Weights of a small transformer language model.
Size: 16 layers, width 320, 5 heads of 64, MLP 640 SwiGLU, vocabulary 4096, 19M parameters.
Training: a variant of SOAP for these matrices, 1832 steps.
Each number is 128 + 32 x the weight over its row's rms, rounded and kept within 0 to 255. Layers, rows and columns count from 0. Numbers have three digits each. The size before them is the row's rms in percent of the matrix's.

# up: layer 4 MLP up, 640x320, rms 0.0761, rows 230-243, columns 192-255
# down: layer 4 MLP down (transposed), 640x320, rms 0.0674, rows 230-242, columns 192-255
# gate: layer 4 MLP gate, 640x320, rms 0.0752, rows 231-243, columns 192-255
up230 094:102135087108102163136094094100154104045127143172096095089152122081162106150125127123132171147081129065110131172114189088120145153107113118052149112052151110108151118155117107147111120176135195
down230 095:103092114109170149111129188088111140122123081118148118135175106123172209128091135139148121125151139155123150175122151143109107143175120129104122135114128123104148132142146137109067094127171106
gate231 099:149121132128150081098114146171087112119208132098076134140072108119136161136057167138096132080111160096123045164125134128170055172097116149110085140090128105140135164135088084107160124133102146
up231 100:111100137182080084123131131138103124093141124120149183106102122089121157159110146107127164132161081126060075088199139144088111151125065103173081142133180082195098150141139101148183159105151167
down231 097:146164135103123106138126187133069136105100154104136171098148117127098110131157120117132131094125103083127134172124116091077116139122092087115139151129137111068123068103158097140212141096107152
gate232 107:088095068112154140122050088150127127108129161116125124183169146116098146084109058135115106128089174139151152098092131099053160133118122119063097057112124115095177100161113115104080185082131153
up232 108:108122142166134123188105158166149150123109101135152124143149103119081125153121208138141137117120146145154107127136151067175061051141202125135091131208134135080160100131134171130157173144087103
down232 101:199111109131135187174100100131093114117152131091147106126143076103169117187103130145076122073088095096163136153098181134147098064114116062100095177118084137111114093097143117143076171142121104
gate233 097:118153187065079164105149185063163111142131148122060102167133111133145125099160099101074106102095103149130141113118157116115098138107109076137156135097146128095109125099090128129116191135115151
up233 096:141139141131140135138164121110130112135149129146127160181118090126186171125151110095125123120123138113135190139091148179106148110086121082096157146048111132137160158103086103120165118156126095
down233 097:054129159112109153157107142182110082111211164067084137196174160187164160145141086126135146181148086167131189136099144130137115156116150144141151150095124120189150082171166148104132070091128090
gate234 098:108109119119116082075148154139060139055101071167086106175146108196087110166071147095134146179124163142174119166081179153134176076151187128155110123091148150071142133125124104047087138146090120
up234 096:092158121075156134148093166149057135105079132122094145177136152162115067175087124134086124137102169154157118101127143142104146141113165102131195127163105194110149049136052096087131123118097122
down234 098:148128102136139112098129168122084121111143148154101149155085169082143094159115156181120116136080180189137098064106094105147125161110154103148145160133112154150145148128077101145137179099102129
gate235 101:071149148147192138176138137083153054112128087130107108077150207088147177095145141142123165071155159192117120137146142135159153162122114135167084118129115132125141168164096099111115116168105169
up235 095:120108179136143165144130129068187162113101062216105052127152093148090119144125114120230135119153110096126148164126110170139109114147125111118153062119166179102100140138150137137143082144116166
down235 101:088101160143109127118138114096160107109136135089141145165152087128135111198167125143107076102130150071116113161148107168168145148129127127117135094114145131113142150150121119097084148155165167
gate236 099:072135130141118157098145103102171131103143136028099129131101143151136115152143121140171139113099122144144128166118148133124086172127127160075100106124134100168117110082127118087098093147142127
up236 099:119123136164138114105093119180140171111090103109136212092116135108124128149134096137110141040197097132092108149096038171145152122108107148112109121153123106062111105150083109173142086067093153
down236 100:135185152084138131102142084137151153097080107133128125084069060029171060177133118096114077116146131138168087159154129155112111205133145103092156139140169119149093121112122104099135111134110107
gate237 100:130141188157057148084134098102124094139094105116125090081131196105118090120156065124093111163093150068129157116126145152108173098163117097098202154091130130149140095072108097053149118148133132
up237 100:084109121124138091146127119132158072157143155109120127132137098145164146148095164076209124087046123134160077167208148122112106108127146116094104138203111159127050149152066138169137141120114100
down237 101:134167103111188107150144204114141163089223110138020166088119093100194085095126103146133104106154159138157116118099134125146135157116144151080089159136084070131107145123150193177083121147089177
gate238 099:149193086141115132095093098168103141170128075113192160104141100139173138160172124173140120110175132096106072161188186084125125120128141161189147132167144136132201147150122131104173120153141167
up238 100:145072082184141133126169187175116101133135091158113110204110115107067143107112191070140160137100131143180178118095166150119114086168053094089082190134082132119113129068149138106128123113137100
down238 100:164130128157134123090177098084172097185123129192093136097149108107071148135154133189143097114211147186165124156158164138080092142130149124114125139138156102143130111094049114118180086088109172
gate239 104:122118158090100131094133167142093132142146171101160165140150161170145115120107121081112123113165128197145102159099100127158121044178136092132155156101140125179152124094153150088143130109126090
up239 105:129123147086159151137144067135068103159101132114161114088110118123155079126175151108159110119103190182091123104168129149061151122121196147153125152121136152118162075069073121095107106164098169
down239 100:140207056142169149112159169083092138083097137115083180114166195105117122103136095201172043101215170116109069107123133154135105138102106124095119056139149143171103099157139145159106121146083142
gate240 101:079127145072147207112128109124132058107124114152157125147111129208098180100118127098120152111169110143094121173139114143086124156123181105098131140109126170092148146109149149139188178129164118
up240 106:104136125159144171097131107097147127103105133174101153143149108127091108153129110170098157103101079091128104098156089096164157108137140136121149201157100086150147181149151169129051160165051145
down240 106:073137143115084151075161137124138129091112150106158215136104086117119167143129168132131136094119154137089149151115150155063137161175146145107124134141155130116063172100138148109134149129130153
gate241 102:138113088096146050143088141107101193124180172215128114144113090144158145118091143122098086098113171156150184154115154124133184127145128153120141082105138135114108165141103137116167132161083151
up241 104:088120149212154154127108166089148083196136172107138105112197133142131063159099120116118130067183111140170154143167059112126120143127124108114113101195126125130111180162095134142210138158111107
down241 103:099119128119094121162164153164118084072115141140180138093114113143184079051100092077135092097123134148089155166094054141164132084147180145080134180170163083108132124126103125110162115104098144
gate242 099:132117163158100222145127147154133091130139080104127148125142087111107118184141139143124118176144133107184136162127196111085155126137111158130099161134175121132130130087160107049075106129098121
up242 096:135117114134078127089143130136204119054134124103125102120115110148163153125133146158106144103135094114156142160144164134107172147107138118074094090087072112028091105108122170061052097103136172
down242 100:134116067111119168111124177112109123091151177152075127136107142153155105161131105145116119084173116178062147160064187134106147114149125114107110148154104078113148132086131127047125095140144112
gate243 098:108104092048145062092127172158155103084115133054160135141173136163165137094132136133110133142081176151139114104134172152197154081143092162102101123157115118089119129078107102160142163119183156
up243 097:106181170163169124153095083144175113240111107173141117082067080136117132156168082104122088135155122147101153152113106085081155156051162179161111166138106121109064096164132101160100139109112149